config = dict(
    d_model=256,
    n_head=4,
    d_mlp=1024,
    norm='layernorm',
    positions='rope',
    qk_norm=False,
    tie_embeddings=False,
    init_std_up=0.0409,
    weight_decay=0.03,
    lr_head=0.00618,
    decay_shape='square',
    final_lr_fraction=0.02,
    batch_tokens=131072,
    doc_mask=True,
)
Each number is 500 + 25 x the weight over the matrix's rms, rounded and kept within 0 to 999. Layers, rows and columns count from 0. Numbers have three digits each.

# layer 6 MLP up, 1024x256, rms 0.0829, rows 365-471, columns 0-63
489535529497492482513488510500478526510512494485513514502438526521510503500520513481457539438481494554514526490490506553480495497499484484497472510500485467485485480480502476478476491498468468
467467548474517490505530441511484434529513518473470503472543514521500538553481546541476484464515543513476501547504517544498496493538512499496496500509499490504496553492487481515473525470547505
479498484468510515478498517497500490531503504539518493456495538472488511481503532465492523498524478462453462502521509489484542467515545467489497512531481518555504456522519458499463485545500518
508491505497487510491487486528502471492479519512520480482477514499477552493484522482484491507529470482475503498519439510522549539492483468451512523543458467500460498476527518493531519482521522
462514435478514502499469489523479518510509510488502475491512489485489513459460508468492499479491485535463506545464521531501537551482523521513461503476505504487534500562476529467491515519477488
496509464523476484501532467507532495498523546500514478503496464516538495522491526497525522529526475515532505511506489503499534488479508450490461505479459489478473479502496504527510490513548439
514532510475500508460544510476489508522479487537465494491503500481504510459507467537532518484473487487516458507513487556519493514521499520469460496520518519502482481508525466513520472491525494
470482515493456545505498460513519497516493472484551514525497518516450487538455511481509514512512476484520471481513530527508505531458521480522452482509515496537511551544539472500500518527482459
471519501507485508485534522460512518501484513480498528460517518532500485469518496471458521489490506483507514484541546492493470472460517525457491509491504446503519477508489480511485488516526468
487498484553465462515466494514512515503486517485468548511498527539519480492526508537535476503472450455486501516520522536533499472529538466507470479468482474499513471505500460520496492530463479
478485486546508544481508477533531524466467494505482511505491488493515510494549516549518537518467467464514507447499509511518468478483512562506513469483473447505478513471503511470491498485498419
527493475501517496524456485555530504485560489490483537526523490515502511481503559530509532493480479547523457525476491521516489482517510479468491513502491515449544486475513515468515504505523488
470494502514533502507494454528506454511539505452509478507490502536473497501477463515494479471497518513539507526497482515544497507477457469501514481508520474505548476510507484532510507513503478
484508498492506544492507504473490500515536492495501459494502524497518537506487539562506484525499511529526533473469501518510492493541532502517517473501547484467501505494476498496457520501491480
509538519466480527472485494516512514491477568468491520539505492492556456510533500504491468496517543492494500450550528469474525526472490501496537486471501509511465494487482487515510496473485546
508495477505493470503454520481546503518500497455500528482531459513507468474462503470496515520469522470479510487483468466505508485536472515475540499519537488492483494492487483485503506502547500
435513501495524463507476467542540482484504506459481487478533498520512554501474437520505513531514496507492505453491467486511536475502517539476500511513538525513518511502505490476472538517511524
516501494547495483519555508509543503500536555496463499510469485476512448480514478483510498561548441465508493528507513519492500475479495499494503494502509463532463457499518502520512527459527552
473517515457480505498529507536510546539519521498448518489482495541472506531524476541508487444466505475457520523458493528494475509510506504480497492505500483516492492485504479464476501506483470
512494507551490473532471514515509499514499494508504529534510493471472539500503518509533547453478493512493466525490511471485468511497474505511475504492501511526477514516473507491494495478501510
462474450502491493436521480503536478531436519489504501498488500566475547480519506504502532518495484515506519501496458494491531495482530490467437545483544482472553508477479455477491543491551507
484466482520534509514494525499477501485491491487530510486464488457480506507466503522415521506517500477438517486492520478478536502494516548501519478493489529459503476494496492506503487511469508
497485466454495504497507474488516515442493499476536523513492516519468535526520555519488509491513512503537500517501448514476534462534475511477518561563500535442486510528514461497515522530450520
505519515471542461502481511479541440493474490518536480505511485495466481506491552524483511509503507495473485523511448517519446497509518522467475484507529507505542511466467481556535467490503494
486530488515511498470519534527508471468512476480473529483476486496555527476497467489479569506468466471484539500492463509500519478504521508486505463478492488484543477523497522518527563514499429
515481522454541469517529513518550485500462469506478506507474520523469535463487507501525511485516494515470477490490505481477501464503468493480500503499463514522472507464494463524511470491508520
522507511513506465522480521503505518505521479507473470538520522519498538535509464500473534490512483515521452483500495494473503470523500537466474452548492474470548474491498504519535507492456468
532526502492489483500487475504516502505497490528517537525457544479448488517530524520547481513476537486504475495484481515518494540501511508516507475534515532484464564484470502470489462463552492
468496499505506507482504514511505515488496520468468543468526490501510523473474490463514503510517518491519470487486475488452513475517477514499482464509519512516490485516454535549472526503485511
467493501516520515452442524501526509486480511466465528548528467481484488519468580497496492463498429473525521484498528498523491532539531517493506486504506463500441491505535516525515543503497528
499520542480461459483531517501503464454455480450461479541520519509537509539530468507475492460507490483497524510475533527468508514461516494455518507506511528531470514461471513501483489468515461
526489508481549505522539506517501474517487489483485495467532479522508500499528513487474500543506516530505528534515495547538491479451526522512509547503485524491491552486470519501487522549520524
478448514546538494477447489517569519471515490526511511481487498512545545474549450459520472519503472498564512520514554500493483513530503529476571532494529532493512545489539517481535480462504444
488543482536508545511472478426492513464483502452481510512533499515522559503519480487472466508519481445502522483493491475537517522496537492518509543463491489465459534481486512509511531499518529
504484494466526476534517521512497502466450515528530500456536490525525497558502536446484528458514527490498516539495506508535499467520517532477549474469489474505500494516504479530461514475507493
466488506499516479546498450502545522505484495466541507460561463490496490497488528453496519469496516481519512463483515501485507482484506482497482512502506452506504463495531514507516451525515526
506507477485532494469474513535501527473520458474500486461525466496538480504484471534519508514439502491508510475503507516474469452569515496507493520553526527504468520523482513525531527491489468
506497513467541500526466472504503495500499536491511565538494518512493511487504552554506476455453457510506485490554510514498513488508549501461532484522498484501550495512478485541455529529508491
485506522507487471522519483533480470505508512502508540448483497498471583480508530530555487476514536485553510506476535511453496484528531533536491510490486531448500525533484489504511548514511501
532479466500542509492532486497485498514481460473509498506527502513500509512506486557512522513516492501509475483495541519491445511467441543480517528540503529495505514529488556475477518500535510
489512527468513535449488515541531504481520509510451486491497477492495521501509504507505487478492523471477529474483509494498465515511518495585525511488510502444510459538519487515476467533452504
447501550488497486496494481494523481490500505499490499461514513534516476524481500486506447529520519506503500499489549557474474492517488482447489476527501485541527493516518482518502547489473482
458537477491515476489497526507536518460476526499497485525467462483511509515508488533510486506496456490487510482467519546504445459529516526443536494471553525499493503479526473505505495484523538
506490474492490539505544496487491528518498468491534502539511539482489535513493538489452492546539520499513480490507532501498518490515505469470488485451448485472451447527491489504498483505481463
559536493502492475496506528507496503489497517525522488487482468473503472528480465513513481491477483487539464489509509506503487532546490484509458532489501488520506519491486465526498521476594527
487489487561514502514497497481514514515530509483479547515526498545542518485530495466495482524478513532525516464507538489507487481523495505483485466527489463517479541521487526498482491520509498
491491472498487497507477486503499489536501526497510482503508467483529511477542523486482528500496487517529491443531535465472490490497545452496488471472507486532464506511484502511537493491477472
526484490474503511460509492551497506456530502485497476499527520492492489483543451533488486496538496517465500511513469533551505514511492505480504513512494503526538511498459488514457529504473504
494475521485533521511469522519522540516509491497481459492480534509494481522479514513513495469508501496484500517510508476479547446498477530478508475492462485480547522495492494497518466516543492
467479497478499498492556518494494476491421460518471473509487513487519484496453481560464496498523485462532520482489473518569503465507490542532496534519516516519524510484505559483519532474519517
522498458449521469497521457532523530502493515473504472534509470511545519491536512471512468480479471470487509509542511501475484472464548525506475538510489539470519495494458505497529504456471499
490492511502479497499464490518480479526508466518479494493507522506482527520490503484480530507485533514499509466493478484498502459561485480500499534515491516471487508437539519551473506490482488
493502502507496453473504537491518509490496530478514500538485465493502560505472531530458532493496503468520502460502458527540472522518514486503500498489484451529496505478543517504498499498518545
525514529550466482499487480485517505525481538447505516560519463520525497487492496473546485479460502459493534475463499507478455474519505460488450496512481505534563468471517543540453531461513512
458476523515523494527519520518490482481514530524530476486503519494524518545491540500500533524493473486468464518502495461480540510499516502532510502521501486526476473529491465493471493501532511
504515512539456517530492491469490525533526490489464529523514471510473482481476492492536480487483531487556519451496472484476508526494481493510496524530492526479490507516477475546473536492507520
503508499522536501497540455563468508479493518565515481470490511510486491508526491494526520476451538535506499448486477484496479529508514494473483453549511524471545492456493513527480513473528511
514480503469474495502510486475524461513513474480480499507494508473502505521506466472452469503520516528496533512502485541503461480494452526521499487488486493525515466515506500549564497529506456
514484508511476508463513552503562503488499522450500496524547506522521532475520499489518519498483496525478452488516479499523472548464503494489510491500468528489510505467534474502509488539504470
473537501516450465473516497496511490548504471509491519458506512516510511538512512476531507479550467501482503526471528460491495464475497533483512554520513497474545501493501516512445497548500527
489510520531538480547486510452461509501478487514491499471535479496502526500522489504496525499474528515488512449490513494525485512492488489479482524492546472530465513536492492522497480510539511
496471480506536511487473506502496484484476502461480450505530514470453498470520495518465518500482511497485474497486517483529510505512520511481511499512520502516549511527523456506524517503502490
507526496502533518489498489463519468442503503507499504536467475511502513509508563501485521511444528492484527468480491508518476519466465497513458477520441492498469492487539507546523535491493493
489404495492503442504463519541500499453492507497534492488464547536456473492521507484485483490484495467539501466517464460522505479512438557513517499510496504553513532516487482504488494500474501
527497456536506499495502584552504504505481514482499476507523515537500465537465562479521522469528489473504511498513470448497489475512547514509487505494465532502528502487504491474476532492512510
536488506468580480486509542497553505477481534481486503495494527488531479512487467488489533518453519467500529465573543478520470498515489545512526459474514471483487495479522523488558503484509513
484496523490541523471534472489481481449529460500492474525506472529523502516537494518466534523503497530487491527514511480510472527466507512455508517547518509497521484492451460499498502549515502
438489497487497517524535479490479483459526477539508524503502457502494485564481508502539537508509500526497517490529525519480451480505513464498503515548500478464483482472523449511506510533525496
501491521483523517545488485496511542481504523488486538517475542513512492528500531465494486484503485454519524488529500491479433455499547474524537523544493545478510545490504510519509505493493490
516487507507484462478528488516484503516518462537554502497499513523476508522533496477491563512541522487523484502525532529470458480497488450517478501516485435461507471489520468514508491499550524
519473448574512502475503517479478501444529453496494497487475540529499513506467539489501526478479484523503454501493528507484516494535547500513492523479514513506532517505518469533555454492481528
485456535523507480493528480575522524516536500508521466510503472546494495512471477544507478562500496520467500451476467502519472526504478510512487501520508495491507476515505526484526546531482501
527483460465503501523437492508498497445445514480487507517500548488503499458514490532487520475499514522575483495559491472508462474480525526492523532507504492502547499418506505521519443468499472
473484507541513513528515536480537496483503464479501507498447502515500530494491508506522549475557503521536534465475487481572452459509507491480505444493450540491470528518516475463508505519575516
491519525539510483504454489485526497540489448478522511472482490542496480507455518518502520514469537464497516489518535466487526526502488523496516471517498523511524518497498509533514516512490516
541485500454487515470492552494488500508501504511507544474504535540471504487493516507528511471536470497509477472515477481441486468527501468482466496498478483491500505472513494533538499524507467
518506519478510484513500495474504563488484510472459520483462517454505492494498542493479544499490497502539479528489531531504509438476515492483533473422508473510497517490512505491494508496498508
458470491493518489502475524494464495498488468491531496485509477493517561541524563474488549505512519473474466492487511473513489478543484519507501506471447484518535471489504527498473495504509478
490464507512527504500477509529514497504500490512577523445451520500478514503517517531480531481498517489473480519494471530479522462488497511517544503499473525491518527518562453540453466481540495
486482478505475529506487475450513525493498492483476545516487460484508498534512486498478455489559508461496498492481534482466500534490542482493493483510505489495514488523472478462514487493538450
531452483483503508490463482495520481507537506463485502469543480527520493488483528500477533456525495499546493444501509532535512474506476491473548478514495480504480516494587501473470475447520515
488502491485471471483507539516494511473488508515511499510523477463503507460489498479462527486464506525557509483482491531484524507518491490496487505550495555506484518506461503490552485496531490
462497509495495518513516518506441523520450506528497491502502520524496487473525525460484520475520486503514494517512512506490509489514505484515508529536529478545506514518495479524491493505460490
474520487497490530499519496470513532536505522483482488510479514465467519487482503483492508472505516481489503494478486474532548477504502504513489497497525450458531454533494527513522513476496549
459486490490540526459519477485542494503534532501500511527476469548530534514494508464503500541496504493488506469513522518494517527534487531468478493524515557462525508511512506511473500510504470
474489494469509488469513499477516575503465502524500517545494478513497506542504498468477483528487501479509529458491543476496462489469501524479490483493493483553495499484467517509489498475470482
516527499481463500504453534481515501485514464475522489529506558493513504491535512493520501490479444507511491492491503479477484533453530547505466477532469475480482541477542416538518503475523489
508513535513519501502519549545532556483460517494514584484506517499526538479518552503456496501484462510528504482446527517464469516514512474484518490467531496521494488521496539504467491505485483
490469476563518509520473549505464486515482527477520508465506551519467531497525540533469509488525488516518517487481506513474513499499508506502497490535480468486518480508490443484507454449529521
501463522474516490540509529476504528505517537515454465503523504517450525525544490497487517534502518556477457525518528545518517494522532496488522483472485465489454522464507534537472525489495510
459532472512541497468431514493491456521562458496463465476468520514498510541533513503496498473576523451506527503534485474536464502499464508450489486514528502498459490506474467510472502494453547
511508510537469483526474513529465515489516531493495547532454501536526526493517477499536501475493515521537482503507570500520480506499506496481498520494502537491538491482510473498471550464524551
538487494460501505480520532501530505518517463511492527504556534481532486501495532454507512524508466493463520474484491517514480497479499454494461544531493530481469504488526529504532520482493483
520500529496550495473505493463489476510529495528450481501531482487478510521505502545508516490494539508507500503479520496457488527532502460480564520540527509491507502458481502509510488531522512
466529498475506497523496498483491479504502524475520499449511487516477457519488546533492473487536522518504511470460533472537514511508521518512540519497481511495523481531494490498528468517487487
551507500474523520503562517484498507453498525505500504506492533523464515503480516464449489512500531512498520524486523516486496473471541486475474482492508492483496503463487538485471512499507516
506486456504545491512487504477500483467500514513497520524490490480451485448518446538498469508491471515483468459487528527497419499513488534488530516492469473466542477518497556501506473467493534
497528482542537513524475490504481478493498508482506535483528485530488478494509469486540524506496526511529505496522529508494499528560469486440507544498507490561517499443456524504505463477541477
454520512525468478495521504493504496479513509477503505493521464456516465517500492512489521540538483498457466476498501513485557526499512458532485528525506498558510491490533544492472491508461486
500522498452486506472513508523516511479497536497483472563476500487519532478504504502526516501483508476525517478491474507519504482500478515458491461488525467524509522551511520494464493493507537
469484455485496486511511466507506524499501517526488496453509490497466515524486495500534509525497486505457462477496436557509538454510496539513477492524503497513560512509468515495556469501465497
494505479531503455503482478491469515518484489509533531492507504499495513456500507498499515474464460456478499479497488457547450488509493543509493529533505460482494522489483504506487495504546501
483485463473514475502482493484476459450486473526451506439483481476541489485482504517522476536441504489533482506491546521493482518486517527510450531487513495556519498500528573524485454480494497
531541459434430490524530512469511497523454495453497477485539501501490497472427444499523456525491522511493450538571534478479498492515486506528519527495526532492520479528473454491492537488516537
498533499483484487501518519544485492506492500473490508498494515555497474507485539471514537500501480491542523513471508453478539516478486542411470516464529530497484506507477497480457508488432513
476483483440467488512490492504487503514536507488470511503489511458449468518501465466507512499533517479446518491539506544465471536483514493518489500493523514499534483509526514480515468477530501
480488475518474531509496448494532475476487479520482490505547502473518478515529529548484514429468514493487523506532537502432524461499525505508456519518507505474500469500509572542470503502488518
# layer 6 MLP down (transposed), 1024x256, rms 0.0223, rows 365-471, columns 0-63
487511470504525482526523463521458498491459527541446504516531530495547535459482488505494480539495522497477519496514475434501512510500507492523524447483485541527487526513510504507485504518496505
525508537489541545490560523506488550502513514465526520514500504466494466516544496499474483486491495533507488516487506528510490497451495495465516475456479498469490482546522489493537459522525494
512516508539480463523499470471524456485525480505571513510524462457445480554542523464510487528490508481462492490528512512507468484493482519456484490447506539528471498502490476533528478512503444
508483505480507503490477498488493508507528489480527479508484485506534476506489524513498470490500473502537483519488490498478446499492468498495514511503529498562456560487493496494539496536541491
517486487517489514508492510485474505510481519497528515526515526512487503481512492462501509552497482517498547534497496490544486504516465497486484506489496469504513492463526473484477463505520525
484526442493523509514493496490492507490486522495459536482529504498465542539522468517492526506548525511480495522520478494475462495475523548494522501517496493520535525479445508521500512509496497
511457500511469487491493521521522518495491449496560522538515546517440500470524519462461533500496486526501515505473496497513446522497496474527479518504487483500495512506458535519495490512484487
473530482544484476468490521521475453463496488496511511476492506525538507478532494512522475518489500530487495521531526464462497485508485494525537465541495513481466510501464537535500489485500511
497513503527454507459508457549511465497517507539501503494484488488492503462522521526551489488511505474500512488504506538476513483511495455500515509492516519488473505498531493513498476504472498
528476501517472514547521509506450521433497511504473453499495486510542480500492514504473484495502506505479523479502491489514533509500488503484466482506523498513454465532552529518534513483518508
492538506495492550519563502522467460496525532459518500484540477475515500506441519460514537469476483509500488474507543496527498485532487537428502451520518504483496461513499551497524510460536531
528533472500451503467518520483516506544541519515517495556448456478487504515515510503505474483511524492506468478504540504504491538483533476499502510528571505499522452519512481517541514517457474
513481499493497525505481484501493518524534458522447539453531476497517461471421504484528496521506527457512524515530524539491475504505501480481537498501507504492516497488458513494546526477457494
487501487526529442510497530512515495467486461482503489509519465440499526508492527458469500533482523466484510534444504519481506498481490486504461514466487522544517538457521532459516473521503508
514517555485540517518553494473520417472499470466491449492502444525526486473485500513501489514513484525492519522555492541509510467494501517521497484524524531563524478500477538486530500508540504
499498515481472520503504469503481448514507526538539514463497499512499523497504509497499498474534462517509506501509533523501500531510515471506545495540475445496526450466526481528480509486460497
468468503489489543504496504462525474448553495486434513535518461528504505513516498476489508477462523503474518443454554477485467487518486533511516523516496498489522493499491465542537503480422519
493482531515477509503470509521509480496496554490520487493481480496480517495483498502489492525512492491534512466492511469511506469495510512530499446455512498495511549499480474461513469485504516
479481505467549508457507470490478510487474482558539515544517537486450455473492490531523501546485495498492486490488478479478518472529504494505445523518492466512488500518455505557465487464469465
539519476458451484537467497477452512503491511478512493482461496485555489494500502511490515513514504523516511523497548493487514504560479497521519522487527504485557510530494493467488504496497513
488495480514460571499483491497516498487469454535454551460497519502529456485494545483477524506529498468504485486487502480533500431473490546470528450480506504467451482536514529461495509493487497
496480530523489519542534492516532503506495513500549519535507478509505468470490478474514444519504487451513513540535479499501479506482430497515466515527488455489515488503494523487458494503500535
538491525499527506488478493513488478568472519532477528507509505451524477516480505502487536509481527530487482517495532475503495503465541463527504442499452467482515512448483498536541488463552470
539491552489499491500502524521485469468538516546483516509481512457522485544504487495489491458471468516522480512565507511509537503498503493472505500511471572467488518524483508464495505523478438
523498492459462476525512515526513497466512499489506528491491493541565504537488494447479524527459507513484437538483503521539523503515492488515522504450503541498531511512493496495490479534478496
489520500527521520512549529467470484499503491477464513506463458430488539496500509509492479523494500478511555489536488504523517543520506478517491498512539486482497456486506463502519502482478496
477478510513466478485470521473509527514483480477545508516484497500490473514533538542509505514469504484485490522498488546527503474474465494494481519469488486501467508496515512495472517467482504
485537520512541527513517550504459485494525518493507472521563527513508501518514478470464495524496534502509524509477523479534526477526488483483474504491508489536518478494513496515526528512459501
496480518491470515526483502498515510496530507502502496515529493510451522506512486520459506470467488511543521492518482524476478510461490429495493514497494434496478537499506507486501494544516525
481498493432503480494506475476477505512498491587518507469529458480492467473517500512467472485515476498519523514506511513561482458492530506456516496476502506458481497537507481507530549513504467
496498504506508505519510534435485484474515478519504552488498496487501522470522539491472494520501527533477468492505481522496496501557509491501493533515474524461518516507502480482510525507485498
508480503503501493484455516443516499504518559453504486499488512531499528476477467497466468523502493479518493511495487497528537498494522506498462459492521503512501423482496519496519501464495442
504487502513532536499460482442539464453525521517503455482525483530517478484533484467503540512527480515486521485523514507522474501537539496515567545501549529538484495451507541517579461485505517
481462490478540525527522475506511495488444537530515518520485480481499493504476477493488520523546534468516473497523474513483481505553515506505486475498472537481457468516472508500515510486499534
489538509474525493510474523458467520489532481519504522539516490473580507463502556558507478467503497517510509537443514443466476447470552477522510477508520451504468470505511483493488469485480495
467505492539477545501521489514515526489522505492510503476496516551486516521505493470459492471534518513463484511486529476552461493510519496465505446492496549507506514490474534482515479490487492
499514520445478522508502501506483472501455499499501470577528499481495451546485539526514492503473465484504487558442497518475512512528480511483528540476505492445493518514527507499501500464542528
522468485515494480557458488505481502542483477466475472426490473509496510547511496496459502500506507496499562519497510470502477517503523514502467533499512558496511485494537504480558478467507511
497469523467506509440483528441506475536477488516462512516509502510494497512474465485511496500488490500473503481484497506491474466499499519518561543515526486512515492458543515527527563454491503
539509512486470491486451496517509507473480515489517529515514510498487542496465524477477500490483518503505547475546496467495494510504521499489507477479499519491488482493474497471521526511460469
481517497465514468511517495529479504522516517461501508477483492499515512502485491505481502503469478525500498482548479472495462490485456494517512485499489515508505520528521525498443496476505498
502514475523501490490522485480450526500492479488484476496505504512522479495444469501513538500506505484526500460530498516506494490534465515495524477514528505519490428452531450519500488535469512
489537492573474524517474463483545495485506465496490528524501485505500479506529526502490493490535531461497514526542477467500523518532491464508492551499480495454504473492467466497492485503478460
463535518485483458483486497500484522491489564530466502492481487474543496455518474509521522513472507508476526522497491522510490500475474538469508518523553555486513531518474490490550497530520506
453481456535502514476508516472501517542472483485526525514508508528499506488546522555522485503481502517493489540471478537458523518488503496493485478493502482528481515497510481529501485504489487
521530493540530466511497485473475484497506520481522455523498518466496497510484493488502546511459486483523477518526517537525497498522469515494441490468551548496507503493490483471497480462494469
483520531465528493528500556430471539460493508434471512498475475493462483528481498500506506493511474479466533520524488479518502491476477552495522481489515532475538488483470526503527518468544521
507494499492497542479462508474482512504464523482481510502509497454495498537474528501533484503507509501534510491457497493475520498513533502539500480525500462520487495508535499527488492490518495
489482513529457521493537494482473478500475518474512495512538485540480529492496481517479509523486448525482540503470491530473492511504489512447511483471518517469462482495524483487462503502444504
523496507500480481499509490517510535515534501500540535510537504481492509483541470553505507462444477490534505527515481532462486556488522482515508509494513505495445476517478487482523495500485462
557525557508476509483513474485511496542512449500489520477519466524488466504524474489512527536514479530455476519440469519525503533511480489470544513448486515495533493495522512563489500457501514
525477485487494489482477502483493481500516554515509459533529535492515470503501511496507470441506512521512480475475479506472518513460514514497510456484485505512521509486473479479470538513447499
518513535455520526477520443540540476495518487500518501482483468520454534535473502497512526523486508507515518459505540515515500519501517489534433535482529551527482508475474504469501478492528483
513494534482492522473453506494477523536525505489542538500506520509495541487474461465508476491501549513458484483492519511503490491519506491483465444511550504556516494488487502519504562519549490
486491409468502508535539515471493482500514446489496535464490472551434506476496529508492494451498499457518504510508528524469448521512497477500506497515507500473544543496504502452537475499486471
503517514452485507490507537538518520493526504493537485523489493524504492520542489492493508459484475495465522530511496503439502530486463468492476527495485463517530517474467519447495505453510485
489470483453521512512451467484499493458539471508553529467475494510507476496510555478486531467501537472547502533509496530492489498491499489533468477504492469548477483489499484493491487517477506
472509512493521514457492485503497476526514476500518496524489508516492509501509525508498521502487496476488482535510538475477465516532492508490495514462504469504476506526531478483476480464545525
508483500515542535478506473525487498503463510543473471483509501508505455532516507524472526514490510461518484500507526503491471526532493492511503465505465474521487534530532511491466474463470509
531504522541531510508519521502467526493528519500455439516510498502492479492438508516516541479440538489527525533484509450479476514526508489505533481512489463500454483502460508511498488487495500
519500490507462493516486508568527530498512533509480467482497472469490477500542532508523458496484484522479495509469511445506459454519483488527519473495457514470504518504522490534507539505484534
485499513492484508562477514496555512472480522534503529433512512491473509482491518467484520459502498530512492534479483506520489515508467499522511569542493518503447509536492514532532549511488504
484512525486477475489519528571475507470520492506527492465505485522512499514472508495521513456545467505521464554519511519511490547496462480490442508493506513550488496531468511457482491491507515
523556487526502483543481523499505490519533430491519472469531488551517496487504478442497526514472461524475474558466484487549560509507543508524513524479476465504524509458539461519507524501535474
491444533490481484530492440521512491478482430487481476522463480521557527490478542496474523510489513519518522470464521480532534521503498468505509507517548496554517454483458446538494489503449512
531515477517502516459494512491514510492528500497532524485465502473500498495538493514484494506517446510492490495519530538499516505525495515477532526499448474513469524538528499454542468533524478
513484477533511531440466507523483460532455520482500507534494512498478506516483511428503499484533456485482514489525483490494514513523508517537513504503474459513491494528496543479448494497515540
518496505480510492506490509515532512511469506486517523467500537502479494502541442519450486480498495493512527495468538483510526489508507509536457511453524506473540534459498484518511510468485476
489495484492529480486511494487505477483513474538466526488527487452508481484489479468557489466467524518535537511451499478456502494502509499477527463539500519480452559472542504505485481526501514
514465493492532507500487474516484456519565478467475488500532490453473536493509492497501498526500513513472460479487481489543507497459495517499491515513511468532499524517492506459517492504479489
503499527515505511479466468526499472485512500498528505487515490483497462483485475528519507517528494504513511494540454546511487526484506504496522484547535492540491490454469532480495491531514518
486511525468511502520512513494488467439476517498499495515497516462479476508522479531494501513477466509477520525524528477509513515519499514505485535526504472481517472484512491504519547497515498
504478460468549509459488504493515475458457508527435499501520485491486454525489500512540519512473511540579476495553527480532442516507493500505607470474519536517533488492463518495482502484530503
511513502451467515483471500532495524518490485503510503526488482504466478440531482476504492487492512535489495503492492515553490500491453513517495527489549509485505507499476474517496487488503531
483489513505505513464544540511517482492476523530430478521489520509527512532532474480500501519469478505510483470518491483478478492485508462471451509474462506511529478481510471492474555473503480
503517521482515501500504514520482478499490539468525460519505457478523542469505465511496507509471472509510498489488490482490504499518483460528496491495524561511492495539518501516488472454515486
512497513557490500419500497565495466523529488524506506513500514571501522469510524504481479497455499505512508441503487469509519500466476507482523489479487455501499489495495477497512510519484497
553528482523512473490491451494505532477554507515512471496483485486505437516488498505497499541506498518493523513498530526487532536470498496507490525486500530473497509502481468507523472515537498
487501478472506522520481496503535531512496513467508481492504493533492479479522475496490452458516487537472484534494470499494497505459493483472485472478500508544502504553513505505539511496503500
525517494495502523462479505544497481516539500494501534489487545481503504524538548499526511500506486460504523482553513552470487489509469493485512445476521485501486500464521471505522481472496466
504520442488516474526515529525497477510481464515532523511464452517502503507491521484516509527519519529457510481517509526508533473515499471482532479460504515527506497483469564531520500505470538
499505485478499518471480457488489523495487469533535505522465518519467474501472479557494494520526504495481528500502464485511493520514499502535555516438514471523498481475492512495471503514426496
490514511524499508464530486539552519491551473499490515441523509483514563539496532470528547534448531461484529508490517477487516504518462508499496499446474532482488506532514524453486495468542495
501516485486548534526455472511503533509508533515515480516538515478490488490484473490511522493491522536510533472525485494513488488457495486497468484513502520495493535486463548492477496495525504
518495490454442492511496509550512498489559498504512516444489521532471504511512470487464492504489492483489499500481488476465451520517486477526495511515530529534502475527507526486523491495516489
512512500490497510550487529518513490513510524460523531446516460506531512512518510528463523470503534489503501481461506513501505551518497513487517489510496517515488515482484456509462527497492466
493508497507501475538560502468475510512476528545498506513514516538510519490508528502487469493491495490496529536556472514497524509559524481491518491505511478563520486530529503484468523509518532
504467472445504497481516462520474495481507528540494477526500503511456478511506518524527521537545458470493511515501501498478491498500499534509498519482486533469495515499524497446530498505533463
505531510470487487497505475490523513469573472479531525510529469460490503509484521507513488501479477503515520493503498448502493488506429468527491506472524478487541525502558535488464490516505469
529508512521499491491522530439494483474520504515527500478464485476521483511486513478483503530484507502471516487477457483496482490503470474509507520508490498514477487496547494507496504521525491
521520542498452469523520456428480515498468499516539553502494501486501444569509507451490497507534465479525483509448500503501516521483528517507487547527508482508483523487507553508542513503520488
520473522508468497515517490499499441514514533472549532529508507471471507527526471458457466471485540485456511506461516455530494486488492537504474525542477508540503506527527516495498489490504502
476483499498444530516454484484483509516501525519493461568515475507451504484487508525478506486503539476548523541519522501493514501555521510482497460469512496497530530464483478457525521503495475
466525517513528565488488517480505515502501498510532456502479493481552504490517520504456434524553488495493516499463499501482480452479519508498512501502481512491488453499460548489538500522491490
501484526440514503490542541521480465517506489509496487526497519512476520489446479505502515499479498510512486460540516511508536498444428522524488500509463461498527511480514503525513519503508498
513552452487554496552510531486512465506460464488478491518527448472497504471517490477456508507503463459467505497489528462511487525470504503484469513514508502521506503475498484498531434490507518
508516514503460512483444464498479489529496505485515508471527488512539478546523510511492523492529481429521504506490487476509549490513515516546542439484505482551509507510486458493447543549472522
542490501490507534490485563466530484490463505533471507509523497493486497520459548492512465488535500517525517498488522466469507484432476529528503477522531523465479547463488490491465460514474440
527504538486518489477528495508506516505501510494459496492522467499481507500498492486475460485506487518542487524484505495523501473484475494515469477502526503495485485518493498518569521512459513
485490495432511484529495500451488459512527516435468532445506490485491498507453527498536496485496503498455499527497515505499470489491507503557505551492494495472468536469495521518468500523458476
531512533476539486505435531523515424479499520514473484501495467522525472480521526498409507500481479494499507509477513506460521548532477459511517505473496512462485462501515465516504527500514463
483521516511545523516477499475528525520463496562514495459496466479478516474452503544512480458506490490494505507479514552472512474503531500523495522479490484517512472501473503477462492471513475
517448456554508528518508444510492506491508525470507487522519477490526532520511502467475491502543476468481488522508433511504538488485493517508498472478531462448519448477491446477488556470470537
474450528528550469498502486500482513483496522503461533478486452506476524527469533484525469525474521502516503487480474495523523527553519471452514484533477474474517483491505505508467499513531489
510526473503534519462506470491523492479487472516513480485488526470497506541551536507477517500529509472524505505488518482538524513493489557501531538487521488454500510474507517487458459507516520
461496534505523523468498515495511525509464498543475531511493522494539534514538454485525530494467470500527471500449506480505462488506486537500502532472492487515479505518484484478523459539510496
477525509497481498473535522496527512488537456491507465498519545531497499484538556453500476540530475468516507515546457508455525476487522524507492540455543449501473472542458480521497495550534502